From a checkpoint of a small transformer trained on Wikipedia: rotary positions.
Each number is 50 + 12 x the weight over its row's rms, rounded and kept within 0 to 99. Layers, rows and columns count from 0. The size before them is the row's rms in percent of the matrix's.

# down: layer 10 MLP down (transposed), 640x160, rms 0.0894, rows 563-591, columns 0-79
# gate: layer 10 MLP gate, 640x160, rms 0.1, rows 564-591, columns 0-79
# up: layer 10 MLP up, 640x160, rms 0.0961, rows 564-591, columns 0-79
down563 098:44 47 61 73 68 61 43 41 75 36 49 55 65 63 55 70 73 66 55 41 49 53 35 51 33 45 40 72 56 41 53 59 48 52 66 49 62 55 62 47 34 47 41 35 37 64 60 52 56 40 35 69 47 69 47 45 44 49 46 61 50 51 35 82 28 74 46 49 53 73 42 42 67 43 51 58 33 39 60 56
gate564 099:61 53 53 27 57 42 40 48 61 46 29 49 50 35 65 70 62 54 67 46 49 50 55 39 44 39 63 58 36 68 58 44 56 54 43 50 64 52 66 44 54 46 38 38 45 36 49 62 35 23 51 58 48 49 40 59 41 25 47 48 30 57 78 27 58 47 51 44 59 55 51 38 52 37 33 46 70 43 39 39
up564 100:55 53 50 54 40 50 57 53 61 57 43 49 10 44 43 40 34 49 67 47 58 71 40 55 53 43 44 42 34 63 52 44 48 53 62 45 66 34 33 58 47 43 32 60 38 73 42 61 41 26 54 56 45 53 54 52 51 67 33 60 41 44 51 63 27 36 57 57 59 34 55 38 40 79 51 59 42 69 45 55
down564 101:59 47 47 77 41 40 39 43 51 65 48 30 35 54 49 39 40 72 51 38 36 38 57 33 62 53 53 46 44 46 62 65 54 50 38 45 28 42 37 45 43 75 38 21 51 64 40 59 36 48 34 42 63 34 41 37 42 59 63 55 51 55 40 56 71 59 37 54 47 42 39 51 69 60 55 54 89 54 60 50
gate565 096:58 29 34 41 37 49 46 27 48 29 52 45 52 40 47 65 56 56 40 46 31 57 50 65 25 61 49 42 33 67 53 23 48 70 32 47 67 55 42 64 27 43 38 41 45 48 56 57 49 55 39 51 50 59 14 43 30 60 29 48 69 50 51 49 65 42 45 45 45 51 58 36 64 54 45 63 59 36 58 55
up565 096:66 36 35 51 24 45 32 41 54 67 70 36 54 36 57 59 35 59 48 27 47 28 59 46 53 52 30 34 63 36 62 61 41 75 57 52 58 64 38 60 50 49 46 55 45 43 60 56 31 43 36 36 58 44 44 69 22 35 71 63 53 48 45 11 65 46 45 61 45 64 34 43 73 48 48 41 46 35 61 45
down565 097:51 41 44 51 51 47 43 62 70 38 49 20 36 28 45 48 76 38 42 56 36 41 43 56 46 72 43 45 61 45 47 35 49 47 34 33 63 49 48 47 66 37 58 49 51 53 58 62 41 60 57 46 49 52 36 51 36 45 30 52 40 57 66 63 55 31 45 51 44 46 53 14 50 35 43 63 48 57 64 39
gate566 093:42 55 38 55 53 61 39 25 50 57 31 48 45 36 58 51 43 28 67 29 72 63 41 33 59 40 52 69 58 40 58 37 41 32 50 77 50 54 37 47 48 55 48 31 35 56 49 53 46 71 65 49 68 52 61 37 51 46 21 28 50 35 46 66 39 66 54 49 42 70 70 48 57 71 61 40 52 65 65 47
up566 091:48 78 68 54 28 52 38 26 46 37 40 45 53 38 44 49 55 44 51 42 45 65 52 36 55 46 78 67 46 48 34 36 56 62 57 47 40 44 61 70 61 52 38 53 53 35 41 72 54 55 69 63 42 64 37 58 33 33 37 44 65 52 47 59 33 64 65 55 53 46 58 42 67 73 55 59 24 65 44 41
down566 092:56 51 34 49 55 48 33 67 57 48 49 28 50 36 49 63 56 55 29 58 34 25 46 56 41 46 50 40 57 71 62 62 50 73 58 56 64 49 50 57 48 46 39 53 54 43 41 62 42 49 38 65 64 71 60 38 41 27 49 55 32 45 74 48 58 45 41 80 51 61 46 47 64 46 49 60 37 38 35 52
gate567 103:51 50 40 35 49 47 63 53 62 46 60 75 49 46 55 51 42 54 49 60 54 52 48 47 53 50 62 71 44 72 47 54 41 57 38 58 38 20 32 61 45 62 42 51 63 49 61 47 54 60 53 39 56 61 78 48 56 47 50 53 22 41 56 45 43 28 54 54 40 65 39 57 48 61 52 47 49 58 50 58
up567 102:48 38 42 37 61 59 50 49 61 40 45 53 52 61 49 45 34 49 70 43 78 58 40 45 40 31 43 49 54 61 59 54 50 53 69 40 53 51 49 66 69 72 38 47 42 55 26 48 49 52 36 38 63 56 39 64 32 62 65 53 50 55 44 57 72 34 59 48 53 52 46 30 66 37 54 46 69 52 32 49
down567 106:48 46 43 40 73 60 46 46 52 56 55 55 52 28 46 46 42 50 47 26 48 47 72 70 69 36 47 45 48 67 45 31 53 65 78 53 47 37 45 40 48 58 74 35 51 57 60 54 51 50 58 47 48 66 47 49 28 41 45 74 42 39 46 30 48 51 63 00 55 41 32 57 47 49 63 63 62 71 53 56
gate568 098:55 52 50 55 61 50 51 31 50 41 31 51 30 44 60 44 27 34 45 36 54 57 53 62 57 27 59 69 42 53 42 49 62 46 52 66 73 59 82 52 59 57 26 48 57 56 32 60 30 63 38 81 45 46 47 51 56 52 47 45 76 47 57 62 71 60 65 37 37 65 57 62 35 34 43 69 43 48 36 33
up568 100:27 50 48 47 50 48 43 89 58 50 49 57 48 28 36 47 43 45 43 62 50 78 42 38 56 68 39 32 54 44 60 38 53 53 75 33 50 60 49 36 43 32 37 43 62 54 50 47 88 47 64 47 74 41 54 50 61 35 52 35 48 55 41 65 50 55 53 43 56 45 44 50 61 57 59 32 62 61 64 51
down568 102:52 46 69 69 50 65 42 50 49 37 51 50 64 30 45 62 47 49 64 41 54 69 66 37 78 45 51 46 49 45 54 53 75 40 61 36 41 62 53 45 58 51 45 43 35 38 73 51 68 42 35 34 40 31 46 46 58 58 19 52 32 26 42 50 41 51 46 00 43 63 52 48 43 55 45 51 59 39 51 45
gate569 105:62 55 68 59 27 42 62 67 62 60 67 60 50 39 59 47 61 60 45 51 49 44 43 43 66 66 40 48 57 68 63 43 51 64 42 69 42 51 46 49 67 63 41 60 65 49 61 70 53 81 53 30 43 55 47 37 69 50 55 35 56 27 32 38 40 56 61 52 58 42 51 58 70 80 64 51 40 46 40 38
up569 104:43 48 40 59 54 64 64 44 38 55 46 47 33 44 27 56 27 54 39 57 50 28 56 70 46 50 38 49 54 56 30 42 48 63 56 68 44 44 41 60 77 46 42 46 62 56 35 53 48 46 59 38 53 54 33 47 59 66 63 54 55 62 41 48 64 61 65 47 58 54 54 41 22 54 41 50 57 52 55 32
down569 103:59 66 49 58 47 51 76 44 64 59 29 53 49 51 60 42 61 54 36 37 30 46 45 50 51 64 51 41 61 46 60 54 35 58 38 54 39 49 42 36 35 70 63 29 47 53 54 65 32 48 73 39 44 53 42 48 35 51 75 62 31 53 46 54 43 46 47 48 50 62 40 62 50 34 40 44 39 40 41 54
gate570 104:60 28 56 87 38 51 65 46 45 31 58 50 49 55 39 56 63 39 41 50 34 54 39 58 51 55 43 62 40 59 45 38 43 59 62 51 46 43 30 56 51 41 56 41 74 38 49 81 68 70 61 30 47 41 24 47 49 51 51 58 59 56 52 39 54 60 61 43 45 45 56 71 57 39 62 47 53 38 34 39
up570 101:61 38 46 64 66 42 49 54 50 36 57 45 47 55 49 56 50 52 62 40 23 32 56 64 61 53 39 26 85 57 47 40 53 45 49 58 34 41 59 69 68 42 51 26 57 31 48 88 47 53 62 50 60 51 43 54 46 60 51 25 51 45 61 51 43 51 57 54 46 45 54 33 54 44 56 38 57 67 58 56
down570 100:51 41 37 58 59 56 41 58 38 46 22 54 28 59 59 59 46 72 38 43 43 38 35 42 55 38 50 41 40 60 62 59 43 29 46 58 54 53 42 62 63 62 38 62 47 44 48 63 54 45 55 51 38 63 31 57 63 60 56 68 53 52 32 39 54 59 55 99 43 66 52 67 63 49 31 54 44 53 47 43
gate571 102:74 70 58 55 44 50 42 48 47 49 46 48 47 69 44 54 37 60 46 58 44 41 31 14 48 49 36 52 83 52 66 47 59 38 50 51 57 51 66 48 65 41 65 60 48 36 37 67 40 84 52 27 52 47 34 53 75 52 51 44 50 63 48 50 42 61 51 52 55 56 52 42 64 46 52 40 39 62 32 46
up571 100:55 38 58 40 42 48 52 43 49 30 31 66 33 48 48 52 59 49 57 53 61 61 51 47 70 56 24 40 29 47 53 38 47 46 28 54 61 51 55 62 53 42 12 47 61 52 39 53 47 44 66 76 61 73 70 53 40 61 43 50 45 43 46 51 42 34 35 49 68 28 51 13 68 38 55 48 36 44 57 63
down571 100:45 62 51 52 54 59 53 20 65 57 44 69 48 55 39 43 38 41 65 45 45 43 51 59 59 52 56 47 54 49 57 50 51 46 52 62 50 43 60 50 64 51 40 54 37 31 60 34 36 41 53 27 48 21 55 44 69 34 51 64 50 42 53 55 49 62 71 00 46 45 50 53 69 66 56 48 46 50 63 40
gate572 104:28 52 44 47 44 41 58 51 71 59 68 44 64 67 52 62 50 62 45 43 55 69 51 58 47 44 57 38 40 46 75 58 53 41 55 40 46 38 63 54 59 57 56 45 43 53 27 60 43 49 71 49 64 38 53 53 69 58 57 89 38 35 46 37 53 41 36 47 27 34 43 62 57 59 55 43 57 29 59 54
up572 099:60 51 41 58 53 39 74 64 57 60 52 58 50 33 53 68 70 50 24 50 60 50 67 38 36 46 59 40 44 34 59 73 57 36 37 44 36 49 65 55 48 58 63 58 49 64 33 63 54 45 70 39 55 64 83 80 60 56 51 59 56 42 69 49 41 20 44 51 42 44 48 45 36 48 48 39 60 29 61 50
down572 099:48 42 45 58 53 64 36 55 61 42 39 28 44 62 54 49 39 14 46 44 42 60 53 82 36 50 37 45 35 39 40 70 23 34 50 42 57 65 70 38 46 53 33 42 61 70 59 33 34 33 50 68 51 54 60 48 47 49 45 37 51 42 41 45 38 51 47 87 63 57 35 23 59 49 44 64 44 66 63 52
gate573 099:54 59 33 36 72 46 67 48 75 59 41 38 39 61 60 47 48 40 43 51 43 56 53 59 62 34 67 29 61 60 44 49 52 58 65 78 62 33 41 59 59 51 34 49 41 53 88 64 60 65 55 36 23 44 57 52 70 48 54 65 43 44 68 48 44 58 51 40 44 50 29 65 46 56 30 62 48 59 56 44
up573 100:53 48 51 67 55 32 58 57 60 51 54 58 44 41 58 51 52 41 48 46 29 49 43 49 61 42 44 54 71 62 56 38 61 40 34 52 44 56 52 46 55 31 48 57 69 37 42 47 65 56 40 43 38 46 40 34 68 74 22 55 61 42 50 55 41 51 40 45 28 50 45 39 46 48 56 54 43 44 43 48
down573 102:33 57 37 43 43 62 43 41 52 48 55 52 28 67 56 39 60 47 47 56 57 61 61 50 64 45 30 39 49 45 59 52 17 62 71 39 68 54 63 43 48 34 37 65 61 56 37 35 33 55 62 53 36 62 11 36 50 48 55 65 40 56 26 59 48 59 46 60 46 56 32 52 49 57 54 57 52 41 64 44
gate574 102:37 61 54 52 43 52 52 46 54 31 64 54 45 57 41 58 70 59 54 56 49 59 51 51 45 53 64 40 62 27 61 48 54 36 34 42 70 53 36 50 63 67 61 46 67 56 45 51 37 64 45 47 47 48 37 62 49 36 64 51 44 33 48 56 34 50 20 38 35 31 48 55 70 67 62 44 31 56 50 65
up574 095:46 42 73 66 66 23 62 67 50 64 43 65 42 49 72 52 24 52 44 55 56 41 54 57 46 70 35 58 55 65 25 60 40 53 55 64 35 41 52 54 23 36 56 38 50 71 64 63 53 51 71 61 80 48 49 36 24 43 55 51 43 54 47 42 59 44 44 49 57 52 46 65 32 22 49 27 48 38 46 67
down574 094:58 57 45 49 62 51 41 39 51 49 72 50 42 41 35 37 52 51 51 36 46 63 52 44 76 56 47 50 53 47 68 66 66 43 46 44 54 46 43 38 60 50 45 41 60 57 45 29 58 71 58 63 31 37 58 56 49 65 49 73 41 48 59 53 78 58 36 28 45 55 25 39 52 50 56 52 58 66 55 41
gate575 099:41 68 24 20 47 63 56 31 51 31 71 63 38 54 45 40 47 56 62 48 45 61 74 67 35 44 31 47 39 57 35 45 50 44 45 33 49 35 45 43 62 42 50 68 41 15 49 51 47 54 66 46 51 51 46 47 60 40 65 41 64 73 45 79 83 44 41 44 39 52 58 36 26 44 67 69 49 61 56 43
up575 100:58 48 44 45 42 42 51 59 29 27 54 48 52 48 51 57 55 64 51 66 39 38 23 53 58 51 41 68 38 49 53 61 51 68 36 61 55 46 28 52 42 45 39 52 61 44 43 54 50 38 55 41 39 45 90 70 47 67 49 32 44 54 48 45 47 57 49 57 38 52 53 55 53 52 56 67 50 27 46 55
down575 096:38 33 49 54 69 42 46 40 66 68 53 53 58 51 54 46 45 53 44 35 61 49 56 52 95 45 47 53 58 66 44 47 67 30 60 60 51 34 53 56 53 39 59 69 49 45 47 53 47 68 44 52 68 49 43 29 40 35 53 46 29 65 57 42 58 41 50 92 48 54 48 44 41 35 46 60 55 44 42 61
gate576 116:36 37 44 72 45 42 61 51 29 55 40 56 46 42 35 43 43 87 47 56 31 43 28 39 52 54 44 50 59 48 43 33 42 56 51 56 54 39 64 51 63 37 48 58 31 37 46 65 22 49 59 55 47 40 54 49 42 56 53 46 55 43 68 48 77 57 62 50 60 37 39 67 41 36 42 66 62 54 45 46
up576 102:54 50 69 64 53 55 62 60 49 51 50 57 47 68 44 47 59 53 42 44 52 38 48 69 53 39 51 45 47 37 47 48 56 28 56 32 45 34 70 33 52 63 61 37 48 70 67 58 54 58 43 59 61 59 30 56 63 43 61 44 58 60 58 38 25 46 26 49 20 63 36 33 30 34 59 57 38 50 61 40
down576 100:49 48 55 42 36 31 33 55 28 67 47 66 51 65 47 51 43 71 60 53 42 46 40 38 24 51 47 62 58 45 63 46 59 59 54 64 49 44 36 55 45 34 52 74 33 60 47 61 47 24 44 67 37 47 61 48 43 67 48 31 35 50 60 49 86 36 43 35 53 55 61 54 48 39 47 51 83 53 38 31
gate577 105:43 42 56 55 43 74 67 58 34 39 39 37 30 36 64 46 54 42 51 36 36 51 49 63 68 75 64 37 71 57 45 45 57 44 47 35 44 41 45 80 27 63 32 44 64 58 92 63 53 50 45 64 35 40 55 58 42 58 33 58 29 44 53 38 62 40 41 46 43 59 67 45 39 42 71 56 84 40 58 55
up577 098:41 28 61 38 65 66 50 48 72 48 60 45 49 15 40 25 48 45 57 61 51 55 43 55 47 33 37 39 56 59 23 58 53 57 44 45 59 42 47 42 66 49 42 57 65 70 58 72 54 62 46 26 41 52 75 29 27 41 46 21 53 73 43 48 58 61 52 57 55 66 34 54 61 45 61 58 36 46 42 71
down577 097:52 44 51 60 33 51 54 44 57 37 42 50 71 47 42 50 68 67 54 54 52 43 50 67 43 50 39 43 37 57 62 37 27 47 72 43 40 90 40 30 76 45 67 54 55 76 45 52 52 62 35 52 57 38 45 57 63 36 69 44 34 41 47 53 50 55 62 63 31 41 60 58 72 52 35 55 55 53 51 42
gate578 103:71 43 33 46 50 51 43 33 96 53 43 45 57 49 50 55 49 75 26 59 36 49 58 50 45 36 64 65 73 46 59 45 70 30 67 54 42 47 44 44 18 61 30 51 70 51 65 42 29 34 48 51 39 46 41 50 63 48 53 49 57 37 41 55 68 45 29 38 51 55 67 46 57 36 65 44 47 62 52 42
up578 104:50 67 57 38 58 56 48 41 43 72 42 39 55 62 42 62 36 59 44 43 42 32 61 57 50 44 57 56 62 53 62 44 68 24 44 47 41 39 56 46 61 39 34 72 37 38 46 65 39 62 57 55 68 35 43 60 77 59 53 54 56 46 48 64 39 39 38 41 63 35 43 68 40 50 75 38 37 67 35 47
down578 101:42 34 45 23 46 54 59 48 66 64 48 71 56 53 52 28 42 51 58 47 47 27 49 52 45 47 35 31 43 55 70 45 37 51 55 71 63 45 53 64 55 36 69 60 56 62 48 50 48 40 44 59 41 71 53 54 38 47 43 56 55 54 36 43 67 62 40 70 33 44 34 39 29 23 38 72 61 36 54 55
gate579 104:55 41 41 43 49 49 64 44 54 51 67 50 48 60 53 24 64 52 48 41 80 40 61 41 53 45 47 62 40 73 23 55 56 45 61 35 52 39 38 51 44 49 52 47 41 58 47 61 27 19 69 33 65 39 33 63 44 43 36 52 32 72 63 44 60 70 57 47 37 64 71 50 54 60 42 57 61 71 48 49
up579 104:43 39 48 41 45 46 49 49 40 38 62 48 54 47 62 68 44 65 54 62 66 37 41 40 39 45 66 48 55 55 54 40 60 63 43 53 44 36 53 43 54 41 49 50 65 34 52 45 51 76 51 30 65 46 23 45 46 20 45 54 45 62 58 54 56 72 68 44 41 36 52 54 80 33 30 21 45 77 55 37
down579 104:47 50 52 63 43 48 52 50 34 47 59 45 58 57 56 50 30 62 24 40 57 36 58 39 40 46 41 36 49 62 52 45 27 53 49 43 61 48 64 26 41 45 27 27 43 68 35 51 47 57 43 50 38 57 47 64 41 55 53 58 53 47 47 74 54 44 47 99 70 52 60 54 37 38 46 43 38 56 47 50
gate580 089:25 39 42 61 42 33 57 32 71 49 54 60 60 78 53 46 44 52 45 31 38 57 65 15 46 46 31 54 60 49 50 34 51 41 65 36 37 50 50 44 69 61 60 58 54 43 51 51 42 43 73 69 49 58 39 49 53 48 44 39 20 46 63 47 51 55 50 57 53 32 57 56 59 69 59 45 56 56 52 16
up580 093:69 61 63 29 50 51 50 52 52 48 67 35 52 37 53 30 35 75 51 70 65 54 54 68 49 57 57 31 23 63 51 45 69 54 45 61 64 35 63 52 43 42 30 21 54 47 54 55 27 57 50 33 45 57 52 57 45 62 46 60 66 50 59 41 45 41 45 34 45 56 63 52 48 44 56 62 33 43 64 50
down580 093:51 54 54 41 42 50 32 55 58 50 54 51 43 74 56 31 33 47 56 43 65 42 33 42 83 67 49 55 58 72 45 41 55 65 67 56 51 33 37 77 58 54 51 49 51 32 33 39 67 42 56 46 49 45 55 29 45 48 28 45 55 30 48 37 70 58 49 29 44 32 68 47 47 65 49 57 40 35 56 41
gate581 097:53 58 51 29 38 50 39 52 73 49 49 48 63 37 61 45 54 27 59 59 52 56 61 74 43 52 41 65 49 65 69 61 42 51 58 48 49 71 40 60 42 51 32 35 56 39 62 49 50 58 35 46 48 46 37 32 62 22 49 40 64 79 74 63 48 61 38 48 53 60 48 58 45 47 56 58 72 59 39 32
up581 098:38 47 58 77 20 39 35 59 68 81 27 37 43 48 35 50 50 70 56 56 39 28 48 39 49 38 46 74 64 48 42 47 32 50 60 61 41 49 69 55 48 40 55 55 62 37 66 78 50 41 56 27 31 60 44 51 54 25 75 55 63 41 53 62 57 29 46 60 57 69 61 41 35 48 48 62 63 39 69 34
down581 099:66 38 51 47 51 40 56 51 68 40 67 55 30 45 52 52 52 48 66 39 47 42 33 68 30 24 53 50 19 39 44 58 35 69 35 63 35 59 53 56 70 56 35 42 61 28 52 58 58 51 64 54 68 32 78 46 48 46 57 47 39 54 60 69 44 32 52 72 44 57 49 74 71 56 63 47 49 51 54 70
gate582 095:43 60 45 46 41 41 27 57 36 55 51 49 45 56 57 38 67 43 47 31 70 50 46 48 47 49 44 40 43 64 59 61 48 28 55 56 49 30 62 66 76 68 56 45 45 71 55 35 32 79 45 50 54 33 51 43 44 23 57 80 49 31 74 48 45 45 44 40 59 45 49 57 71 52 56 52 38 58 41 32
up582 098:47 47 37 54 46 47 39 57 29 59 47 38 52 60 29 29 46 45 48 41 60 33 36 49 57 58 56 53 76 60 35 70 51 50 40 34 62 65 68 58 60 51 54 22 42 62 54 25 34 55 52 68 71 48 36 56 10 29 59 43 48 40 55 45 67 36 61 51 66 73 57 55 54 45 45 56 62 49 40 37
down582 095:62 38 47 61 50 65 56 81 44 44 51 62 38 55 40 47 64 50 52 47 22 32 43 67 26 46 49 57 79 47 47 53 46 43 21 40 31 54 38 50 52 51 46 63 57 47 67 16 69 34 43 68 37 44 46 50 53 56 54 56 36 60 54 40 53 22 60 59 81 59 43 37 34 42 41 62 83 45 47 60
gate583 109:42 68 66 45 41 55 63 52 53 53 68 41 65 47 59 48 53 58 25 35 40 38 51 63 60 39 51 61 41 47 51 34 73 37 39 67 61 59 48 53 62 56 50 68 49 28 34 57 41 57 69 49 57 37 40 51 56 46 43 46 43 57 72 16 33 67 38 31 51 46 65 61 41 55 65 41 69 62 75 64
up583 105:56 45 44 48 64 55 54 38 64 53 74 51 15 59 47 47 53 53 54 59 52 45 28 62 52 38 46 41 27 53 57 40 17 58 57 50 58 49 53 36 45 54 43 42 38 34 36 59 35 66 46 72 62 53 64 50 53 46 40 44 81 70 44 64 26 46 55 66 75 46 50 49 47 39 46 44 63 46 39 60
down583 107:53 54 52 51 53 52 32 51 50 41 45 46 58 32 40 56 49 34 46 59 66 43 46 56 45 43 38 51 53 45 40 62 65 47 41 53 56 37 57 37 42 47 54 50 47 57 48 53 38 36 48 49 66 57 54 60 56 64 43 48 50 41 42 58 62 53 57 00 39 52 47 49 58 32 45 41 39 62 39 60
gate584 099:47 62 38 54 42 53 44 52 40 65 60 68 38 36 47 54 43 50 82 33 37 42 49 43 57 42 34 29 48 66 45 53 53 33 67 38 48 34 54 41 50 57 52 63 44 46 39 49 29 51 40 55 71 46 47 41 47 47 65 54 56 36 50 48 53 49 61 42 44 64 22 45 33 47 49 45 72 47 59 57
up584 098:40 50 45 56 71 53 41 60 43 35 62 45 40 43 74 56 45 35 67 46 37 70 56 59 73 75 43 34 52 31 59 57 41 46 38 75 48 53 47 39 47 58 51 54 71 35 59 54 31 56 32 53 56 26 59 55 37 47 32 58 47 47 57 42 57 30 40 44 46 37 29 65 51 40 61 42 62 54 64 48
down584 100:55 66 50 47 45 60 38 60 28 30 69 84 50 47 49 59 42 45 65 32 38 64 52 46 61 19 50 63 55 34 63 71 20 64 45 47 53 41 52 44 38 52 68 47 65 40 48 42 56 61 41 43 42 54 75 49 62 46 73 54 32 44 36 48 44 51 66 61 51 33 33 56 39 61 43 79 68 51 51 47
gate585 096:40 31 46 58 54 54 31 55 51 48 66 34 35 44 50 63 33 60 44 45 63 65 57 70 46 66 55 46 73 60 43 41 40 45 70 55 70 30 50 53 52 54 59 64 45 63 23 42 35 73 65 46 49 68 51 57 62 64 56 28 38 48 53 58 57 50 62 49 45 43 53 27 45 36 39 71 22 39 53 39
up585 098:41 41 53 59 48 62 23 58 55 53 37 61 58 36 53 71 33 26 47 62 39 38 59 60 42 47 61 40 63 63 34 55 50 49 60 45 41 45 29 56 32 48 44 64 50 44 50 73 52 77 47 40 66 55 64 51 72 63 62 37 46 60 56 56 39 48 30 51 42 68 47 26 56 51 42 42 35 64 50 40
down585 100:54 48 58 74 65 67 53 74 49 32 75 54 40 43 59 41 65 43 72 37 42 53 63 46 40 40 45 52 41 43 61 49 65 56 52 24 57 57 45 48 44 58 58 32 54 48 64 52 61 26 44 45 27 51 54 50 53 42 39 83 66 58 47 62 41 56 56 41 40 46 41 68 51 62 64 60 45 60 63 58
gate586 099:71 43 37 50 47 64 56 60 50 44 50 39 42 84 57 50 37 59 69 67 37 26 44 65 56 30 41 52 37 58 47 36 44 44 37 48 42 45 57 51 65 53 50 52 60 31 30 72 57 63 55 54 44 54 55 48 34 58 29 47 53 62 53 53 27 42 23 60 61 54 43 52 44 57 47 71 49 34 44 49
up586 100:37 45 49 55 43 55 49 57 35 79 65 66 51 47 47 48 36 54 28 46 41 63 54 39 55 32 38 59 72 55 51 31 52 41 44 67 76 49 59 52 45 58 48 36 45 31 47 47 25 54 60 55 13 45 51 40 57 45 59 30 44 39 61 32 60 44 44 49 41 51 53 43 53 40 41 41 41 51 56 81
down586 101:54 40 36 51 57 43 50 41 52 33 52 44 55 48 70 46 35 28 54 53 69 35 57 48 72 39 46 55 41 46 48 62 81 49 59 64 61 48 67 65 55 36 47 57 65 35 55 54 37 36 55 51 55 43 42 52 40 50 42 48 40 37 44 62 43 35 37 16 61 51 40 47 53 57 31 16 60 53 52 49
gate587 095:50 64 54 53 42 46 52 58 63 45 50 51 61 52 31 62 58 63 49 55 50 61 57 36 36 51 52 28 81 73 44 70 46 46 47 46 56 48 59 50 56 48 42 67 50 41 43 41 49 57 72 47 59 41 50 22 58 45 48 58 61 32 53 57 44 57 75 50 58 57 53 46 52 46 48 51 63 46 47 17
up587 099:30 61 54 47 38 50 13 58 55 54 47 57 37 46 57 35 49 37 43 54 57 57 50 45 56 52 52 40 57 59 41 44 52 31 64 39 55 49 65 66 52 61 51 50 54 44 40 70 60 46 80 56 37 14 44 38 63 45 36 40 42 52 49 43 40 58 64 36 56 47 45 56 50 59 59 49 48 27 66 39
down587 099:39 58 44 38 46 35 37 44 34 62 66 73 50 31 49 57 34 64 63 77 61 46 61 68 47 54 56 43 61 50 42 28 60 67 61 60 59 66 55 37 50 47 47 24 42 47 52 41 47 27 56 59 66 43 74 57 35 49 49 50 60 35 62 78 51 47 39 48 32 59 51 45 47 59 42 65 32 40 49 53
gate588 099:55 57 39 16 27 49 43 30 24 51 37 45 49 74 33 53 37 72 55 51 70 44 52 41 44 59 71 68 64 39 64 71 40 55 52 45 49 44 51 68 27 68 48 65 51 48 45 45 35 67 56 36 65 50 55 29 64 57 47 55 44 39 57 59 82 55 18 46 43 53 46 39 58 66 45 56 47 46 53 37
up588 100:78 55 41 65 40 40 55 59 54 54 46 44 46 45 44 29 67 48 50 41 41 52 65 52 54 51 59 51 58 48 63 72 45 46 41 60 61 51 43 46 39 28 69 43 44 50 62 42 69 42 42 58 49 50 53 54 25 42 54 25 60 49 25 46 60 45 51 63 65 42 72 64 67 38 53 49 37 43 38 22
down588 102:60 50 61 49 60 54 65 49 57 60 43 36 65 61 26 57 48 61 60 25 46 20 41 33 39 68 49 48 61 55 41 41 48 46 51 52 67 50 53 32 37 44 42 48 61 64 70 39 53 70 69 27 62 53 40 45 46 72 54 47 67 41 66 44 67 49 45 32 43 32 21 45 47 66 44 58 55 18 77 43
gate589 096:46 55 69 45 44 43 55 34 46 67 51 42 28 41 43 62 55 55 64 68 46 53 57 52 57 27 52 59 49 56 85 32 72 27 37 40 33 10 48 51 29 33 59 42 54 67 44 55 44 61 47 40 47 33 41 38 60 50 58 60 31 57 43 44 32 41 33 48 50 50 66 59 63 49 64 65 57 48 55 58
up589 098:67 52 63 30 59 33 55 61 32 66 45 43 33 39 52 47 38 26 59 36 41 71 42 57 42 37 53 51 52 60 55 52 48 51 26 42 46 63 62 68 36 33 73 43 61 58 41 33 51 60 38 37 56 68 59 47 43 54 68 63 38 50 53 39 46 22 55 38 45 40 52 47 77 45 44 26 69 47 48 58
down589 098:61 57 37 54 56 50 32 34 56 54 32 65 75 42 69 50 50 32 44 59 55 43 44 56 17 48 68 63 37 43 59 59 83 38 39 69 42 64 56 42 51 36 45 56 43 54 45 53 33 61 31 53 49 26 42 49 63 47 51 31 46 24 50 47 62 61 43 76 35 59 53 46 53 20 66 53 46 57 30 53
gate590 093:37 47 65 60 68 71 56 55 45 60 29 48 31 56 71 24 73 30 53 60 48 44 40 45 51 31 73 58 45 33 59 53 40 49 72 50 55 48 63 65 59 43 54 46 50 55 53 51 12 54 45 52 58 43 48 53 44 46 32 51 47 57 57 47 49 46 55 53 39 56 36 65 63 51 53 42 83 66 60 40
up590 099:45 52 44 47 56 58 70 45 56 31 75 61 39 40 29 75 35 62 36 47 42 55 40 42 59 46 52 48 39 57 46 48 53 55 33 34 28 68 20 50 46 52 68 48 38 36 35 35 80 71 54 30 43 71 45 40 49 54 49 54 59 70 47 64 44 60 48 69 41 52 27 23 51 55 45 35 39 45 47 61
down590 095:44 45 55 77 42 23 49 62 43 52 67 40 54 42 53 48 45 78 52 42 27 52 41 32 56 63 37 32 78 50 44 51 41 48 42 44 41 62 34 60 51 57 57 65 45 31 49 42 57 85 81 66 28 51 30 35 54 55 44 79 22 30 33 62 62 66 40 60 62 47 54 43 50 41 48 22 56 62 51 34
gate591 101:44 36 66 47 52 61 47 53 39 60 52 40 59 50 36 49 51 62 42 27 53 36 40 54 53 61 50 48 40 46 40 41 69 48 55 56 65 54 49 47 77 45 52 40 43 52 45 35 30 54 45 43 20 46 57 61 53 64 56 24 54 59 65 51 33 52 48 58 46 37 52 62 62 95 52 64 41 29 52 57
up591 097:50 60 61 41 60 46 50 46 44 55 29 51 50 53 43 44 60 45 78 60 66 42 40 33 39 26 91 48 42 70 37 56 56 50 48 50 42 44 39 75 44 49 67 49 36 41 56 63 62 51 44 66 45 27 71 36 41 41 39 40 42 47 68 43 44 61 27 52 61 35 47 29 38 61 54 69 52 56 42 40
down591 092:48 39 52 43 41 53 39 69 48 46 53 59 43 44 37 64 44 41 51 46 61 47 42 78 15 73 56 65 32 41 54 58 41 48 64 44 41 48 56 41 45 39 45 62 69 52 63 49 40 43 57 72 38 54 70 59 67 56 49 48 54 62 25 53 63 59 55 72 36 39 44 41 50 55 52 52 34 53 46 51